From a checkpoint of a small transformer trained on Wikipedia: 10 layers, 145M tokens.
Each number is 128 + 32 x the weight over its row's rms, rounded and kept within 0 to 255. Layers, rows and columns count from 0. Numbers have three digits each. The size before them is the row's rms in percent of the matrix's.

# down: layer 3 MLP down (transposed), 256x128, rms 0.127, rows 224-255, columns 0-63
# gate: layer 3 MLP gate, 256x128, rms 0.19, rows 225-255, columns 0-63
# up: layer 3 MLP up, 256x128, rms 0.196, rows 225-255, columns 0-63
down224 094:163068150145116122181135125140213087105075124139121161120128115099166088110169138085072109176086120114139121111096104118113126131113105115114124192148134115133205108144141174148151119108134137
gate225 092:131096149147132130144117100138108137179095110102138086129144137121077195083141134137097164220096125141153073144134100094116060152158093086104087141092092094167139067122101182088100078129148049
up225 088:156129105146125142125136131074106183120103104119151111155152125125161133120082176085095098150076108230114131165112135098119077139172081151123095128107138158135084090137089104095116097167167053
down225 095:083142129121092080154199112104101187131125074144140117141111132066130126144104168096119147122128119133151129150087085084121106136140133099157082123110159073157090109113145143083172166104103064
gate226 093:134168061106134071169158173105126127157122160134124144139159156087122157110128091133084186117178141140104113195109160100106113146126193178134131141071052144107109113118122154182151025121152156
up226 104:164057077151190093104126113135127103168123127164117175086114140141137053109138177147098137045143152124111144088154109112173137064110109212061124216113095125106160159146148123165109109157110122
down226 098:129104098090131099091102063126135147078118127171114138151092118112171118102164164138170061038122153108170121117085073118163144103130119108102144154175128078141130155177131133142077175156058147
gate227 097:110114124131128111065147124149152134144151116101134081187190088107160092071140141130132085120066168145154108160139156092110095124103129132169091101114165125133096104132111163101155121134159120
up227 094:101067120077140132181180151108194087094138154140135106136145044089120095131124100083171142162118125119169124147135105177133039151139069115102146150137100145108138148111084151161118120122168065
down227 098:107165124136118136094136124145114111139113127133161071137112184129087133111097142086137145077083116105168105132135130173098166091180118158149109131132107158147079140105130134149144161069202126
gate228 095:162117132137136157142104111103126101142136163127103120103145187129103097117132148145188139117147143097113096096104183113109135146099131110050082173198085187078114098092072065096143117098193171
up228 097:146143137113147133100121093135088091179144136112123093113048071112163177110150140163100149113125122187161128081167131116131116124168124097083199141157076104148106121145106135075162103125180164
down228 092:082136134102072091140114106110156151092119108226107118094139160130138114083111140207164110156149132170123151134069163143139178153124089160118149103148123133078205123089071145143108092145115140
gate229 094:203118110189131098154148104136148088150090133119102125130107099106157126116176106070136169163116129113151146110101172138134211137091091151103112137139094115099061087110121186135121079103149083
up229 116:150088149155067125165115126143111113087149171137108096114143123177143067186114136090182116145043105086106130135131106133128144094102075186135087222158083109119083135152121136131129130118161116
down229 105:139108130125095108069158082084082112051180187159116096078111115141121118134123115167120079094088080109100143170143129114074083108055124124150196121138101096129122114143123142119138152132112114
gate230 101:115108199136114108172151126119084049120130086158166078181177086144053125120097140133088123087128149088122091126079152097193166142161127124087104062152105158129140139094052132148148079174088110
up230 098:120122140121092174154099151170123156119080152130112063184124102129123126079162146088169172178091096124157140138122120104152156195130103142074122135175104189164099175103088120065124063137144104
down230 105:132179136142163182126133075105139208139068131124097028170116100184101105137110208112160120130149091134083147134093112090101099169134079109168129098110160131176151134144116114067169171086155135
gate231 095:104158139089082101135125138169158175142178098102107073141172094144125104117131145121148100163151085132113155132101137140127125151143126145162117117186098166102101149123128136153143115172133129
up231 101:190088063097099100133163122137113075139111125134175113119116150182066121125159114148099085164120131044134120137118088103141113100075079120150132172140142097094120154098112126162041133178097079
down231 096:127130123138164160105111155119159179123113141164121192144095097088125148151183149102161125099143136112078106129152087184125130098162179053128113150090131144166096168079106109105115114120219162
gate232 092:131152149137116102119109125143105155161159156092180176094108158157129125177218125126152108068167122136125078065130158115120202200155092182123139112138123125088099102160184166144154139139076147
up232 099:115105136152146153142133191176120122127073133139115183165169140170072164143125137125145134132116069139176117141099105120105107096111161167119200144143119178098083118140097153210145138098099111
down232 100:100142160113156158099152119158128192127169146140093098076135121163089130152185089133099141060155110191050110133163173130073121091157126159103085122093143142138130133170115106086129114106096132
gate233 104:082131170204130115168168081140074090138179140117104163166124111171109099155109147133110131152128130153147168157144113111129204109183133143156065160128132110131087087112102153123078153163130145
up233 102:123092122161119132127111091052163111117162123134139136142081096136173096148126105119161174166099127173139196072119100135136127198138093114180070114109190126095130099118123075142105154065086104
down233 104:110086142075107093090074089138130138113112111154146049113070145163145117096146178117111190114080091136133098040119114108123102108112126122130067173124157167129217151129103184112178160118100098
gate234 107:129087136148132155136179152119052129184161139159121155060106046098105090156114107119168108185108140111145169056113075094145183109083148175126093115133133154097111151129114126140124169106126132
up234 105:152156158150114114119172070126152058149194176189089085103145073087143095108154162131173106128133106115104196088111145124103145103133110138076095100139175148117150137114124118181159130075170106
down234 104:148118155103142123158149169130132136136074130217120153160147226150081095162164160111140141168128150076117100088119146110129172137087141122090136115155177184196150213126089129102126110138100069
gate235 094:150093129183151136143101072170148100138094118104109124154167173191148080107117083142111106152097141113068121115138176119149152150129091161142132129081140114157103142117157110147179195122078092
up235 103:125109125111125151114167098130104106124135132135176132124133221135096073175114057097082116158108080147090076148163090096121110087068137152146090126104135108094155149152131193111130253102144128
down235 104:173166145165116185082123108106147163083072133192129160106145155176171084111067081111136123155176079115139194149125130145100128125092133156158113110185145116144153115102133052170148057130144071
gate236 111:101124166122131123192129115194164109128135121147115107114171072158135129097147105117125196146176111159110128148136114110154221163207143141057102132103132156150097129123132125173133148128137091
up236 102:141165092133157175126185152095091124200103105110131118114132121139110179106105118113136156090144145087086189119141147116105104111120121129165137141164130105133070128158079152096136104177132164
down236 099:144187168101132179162165170141198093140149071145100116126162064118137164133137123106142150125112176160134132120119125146111145110197107149096150105163139164138082158104139119153144118110123119
gate237 095:152132142141133121063162076131152112086103161137140165127174145138184108134134132147106122112138196167151183073098111130100125179101092147113099097125114123108169127160142139140074162148119100
up237 097:125081137123153176129156142124084161112115160117076113124108149126081171144112138122138086181133112135153127198105176135141146084164187136112136116116132142152139124105168120163160069156158129
down237 097:158092152145161167132080144097136158174107115119175165187141118085058120097157205137134082131133200092111166067135144161121112138125129098103074138120162128098187102128159124144101131117062120
gate238 095:115100111124091082103129131092086105151152116099079119166143210083089120122152168113091126082086173089112115131125100078150134155096078088122183079138153180083110059095064188145122102200140111
up238 095:172140111135121114187183128135129175123150148091136149078106088131176093117057160097144184105144091175106099149149199207118114094161149110111098146150124120093111136102123115185175154179071127
down238 100:125125151140162144156142174090128123145133153158156154144152121121117069149054126058118165151071090138115135160132174188126155120160116181113121185149121114158156121110177117159115122092064098
gate239 108:076116123151123080153158045133154050106062139107139122083133111107123181123126151134079134105123111152134108115108090126098102167125159102107140167077164146100105149086157150112092133056137093
up239 097:071134094106099190172133098216105164113106131141116151147108107142075139048145129140069157127153173102129132149157176170119160142140118125081117114094148171156127105158108137103168084153148137
down239 102:120092153163118178147136095168187154100130128093103128126127086107078151092116178131092137152134104133117121173113110084141127124148113151136096135139110147062095102123144245160114081085213154
gate240 099:087164159132072114161103125108086140104142120160115101123122183165075168119089133153114132077149117126147177094122090168146117164142066183137120165167152111072135088174110129120106090097078121
up240 092:050180105097068117128132166129132123130114122115133176160112161118103162130127137104067118102162139120105186102136122169134179157131133200072176153132084137116158088116089136188124149126116147
down240 097:127108159109102081135120127103124121157131104078130129118137149107103154168148125094090138119165102134109144139127086196070112123128111117108126171147160113080132090075083156151101085124081142
gate241 113:145095120189126095167127160137101107121093120074142110081178102087071151128058131124092121166107116115146124073126133053059124097161128105150127108100047143106164147137121157143159131114126130
up241 105:096167157101114113138158139122112077168102134143079084129187145097130020077148122124095168177181076137169146136136110124057146121147155089120112082121103180054156092177109128113166080112128146
down241 108:099160133051150073069175118146165177089103100078149130076124121168090172134118167126152158082120103114151096122107129150154099123119121122179079152146144098120075070160096120152139129122181105
gate242 093:138081149158164140175140089085133105100124114132124160204196081103148087093139108110137107152170134140136083155154162092076126078105099109127095184134096191142151159115152144118154123091093142
up242 093:076154108056166169127121129070148203074130116075089065116158152132140108149123074154165145167041148199102128094144101148160169141160142142149123165113143139114162107177144152173057161110118122
down242 095:152125117165091087137104090182112128202123102068175134133132135092133158128196185094117109100132149074150172126091151105116104102117107088176119103167164109161117158102112126140188147155131151
gate243 098:143114157128099146176150197119048131136098116085103118130188190147085101138103125214160164057182120099132074084095114177143106146093153090124127153155099159105165165166063126160101134152160120
up243 104:133126127091116099152111128177193136088157113130144077139144123085127087099137127143178137054124188119104145152167085117150086148122069163085152115168076088112158144100116146134139087153146132
down243 103:103101088116133069130178138097044105141168144131083146195136137143156141080113146085096138093171100066148128118153151130133161169161144185156141143143101148119122118151164096183200112121194107
gate244 115:116148159114090185120089145085110108117130138077141142113160147175083148154150138133186127128094129157148120106131160133146119122091126146096114072101091126072201116091103096109083071159156161
up244 102:118162115148095206150096121144148112119154156173182157110131107137079171066169068128078087108077111131148137104105069117095142118107068112194146128109142102110159143117170129076144139114052145
down244 102:083069159164192069110125074162182098196160180181043115132180153131142157078140115104100121120159136095151140148164080172105128055177149093165101142128117061109117110146138094183132123092109113
gate245 099:128075139153118151091165115141135101164143098188168166162141138112131149169129151127141113095184117086163127151183137064126179145164112105133118092121192141166131140128161145109069156156167085
up245 087:171091181129123107114144102126125105187130137163102182140159139133136149075151133091118197118152123152171156213179132104147097107123122124143125098204110105134150158148140122050092129112145160
down245 097:098061103105114140145143126165080094130165156121099149151116137109162121143084104155135100112155109128190120085255148149119109113133111142124216080176138153126173124140114135113113153097111151
gate246 104:118106160113092069157122159118198057148105115125128102072134143148125121141109113096137138116095071168102078183131150080114149077166081114079106101077067151094143137136113098135161120114150034
up246 106:130152132097106107096168124146153102188128129089115093109051082116133040128124128108134143091194114170159167141132113083101158145122107171129137106121078075109117109114148063109175118083120087
down246 106:113105165119120098131200193093166105163126064148136179144180108156147135166144109116213158143141070150112081148154125133152143139121142118096171142150142126141163127101104185079117095188119131
gate247 111:083109067149146084058154116094055104101119098085162089088122159120092103139136165196141078149178135093135158158160111186152167126148084174105151167120182127150137128131174094135124205174152131
up247 098:165155174087103201102181138141155122139132106156146073155190098118114134113138145073134120204116145172124129142153071136124140101151149167168106153161153200090166129133145191121161104114100136
down247 101:115123163117162126143124176085171157134142176164151147159117110103155181069112112096169158132134107125108160153098127107115096127163135134095099074158121064133166150182109066128104116146130106
gate248 097:156086115134136159135111094099163149109114133138147142179194171128137157176102147148159135088168076112121137117171109100133140106101102133177165151171115184096118171106123151192060186164144109
up248 106:157114115098149070086108145178162062094084099045169084088165144086149103112104162136081099102163143153130107103106049122102144105138056163115143136106203094113139126190180111104106119109124134
down248 106:120185121062116097134157131161160161098175049129139163167155194150134077119076104073108044188136134106136136154156137164132122069094062181135107151199134137133109115073133167134111166128123100
gate249 104:119114117167155142121075159139097138048167165191152147103135116135121124167152048149059087158138141140134139167160122160147125097116119154110147157082134096071109108116138085066181107113188125
up249 105:114117128045090128135133118088160091094158126102095097130139154127156115065187149144164178099128129141127127134143117164087147171125145081131110138120126176199120104162115139125125117124130104
down249 106:195124110105143123136103079173148122135156098177136106149160149099120121121141188161116143153068097101149123103123106172083105133129079110099151109115146093135108153108159165073120114096152108
gate250 099:159105121105065129137097077134093075137101155139120101159200095134102113117167146179152110139135092097123121131133095141156167185108138086161124128164148112060116094170092131107093131153086160
up250 092:191173101090088158132091192119101138108138193160116143132166155175092136093146121144175132097176097121110115172107146085132197155121169106117112133117159095140110138129089132160101129089206155
down250 093:075101094090127055137182102087182140137121111068164102149128088105149152117153121101108159115147116132153133139118069127142139075108136152082111134101127167141091125118173146159159128120111206
gate251 094:131097130147102107154095111187110180156100108134118138152144112161079175224127125140118148125093070091087169143142171118126158111172143175188122116128127172114094150089096137114072132154136114
up251 102:039171083116129140107116164131099137159106113155131096090138087158144130183163151173118156147109107119131132096149155177160137107104165080141122106169082128118145145133134094076130119145131184
down251 094:116135108125123128139109103135096095140106154139077125109163109141148184175197167115061112124076131108129167169109134131099120125153116134181086137098104101127069148127081092123083107141067112
gate252 099:111130105180108087122130177056073151187145084138141127155125075145154096168145158167082139080130089091134141079103136130144117151059092148155074123149123149104164166161143135063067115192166150
up252 093:137152099119106143108150156147106173110141136190163120185083157145133182106073143121168103149125153161154117174167070138176146158118150139155110124108116119197116135135133097136148167189184158
down252 096:170082139171134120112189130117143142120149055105062135145133081134080082187089126136153152149120123144116146085181133196133086199127100116132110114152148200089189152099110081134152164103139072
gate253 098:112125101136157108107115205179132161175125119078157098110136134145103094130144134162114136079089094112133179156108198010152130170117140131160179145115167133097117129169106101144116114178071099
up253 090:072190169124152103117131108116101121149174136104135160041124058129078144148135119078124091134141108125135143092153167138093099133165133137142151094073218158079131142149112116160196141069089136
down253 092:157152188161100127104086114075129160088091124136216136140155064150146141121100122103141102165143070160162095117109118136190092104125034059144098120120117119186115126139130114101122146097145135
gate254 098:160154094141141112139136128152121097136144123139103169089090069159139109181132127149147125106152088154079171212138105136180119177130192101116084087130136159105091199187124136076107127090188110
up254 117:134127073137141129111153141140203154148087092111123148135136077127118082156073138170165157133146098121128077191115114120151142148083190084068110129150123082122111176117128126059121106115170122
down254 103:086144115168148115088180063089165161077084117152159169097199126079105111129101164145163126059127118151123131121179116204113126112098144092107160098141091116114078125097098081093092138075114142
gate255 104:130113105162114130118153172171112155146073084144190128145179124102166132125089154098090121091138097130153155098117088126154098160155097170153147103124171107076160137101149186163104103115139175
up255 095:165117163199114160135091158175109108174084134121169145149097088118195113151102126102143124131153102133128093127125090120109145115171133190136098113134113102130186131131108128153139099057184187
down255 105:133137140118137172148144092085068140115109064084171147083144170140173130088120078122090153160116109169142086104075124141133114118102154122143107170137103161087124097153135113130081151093133138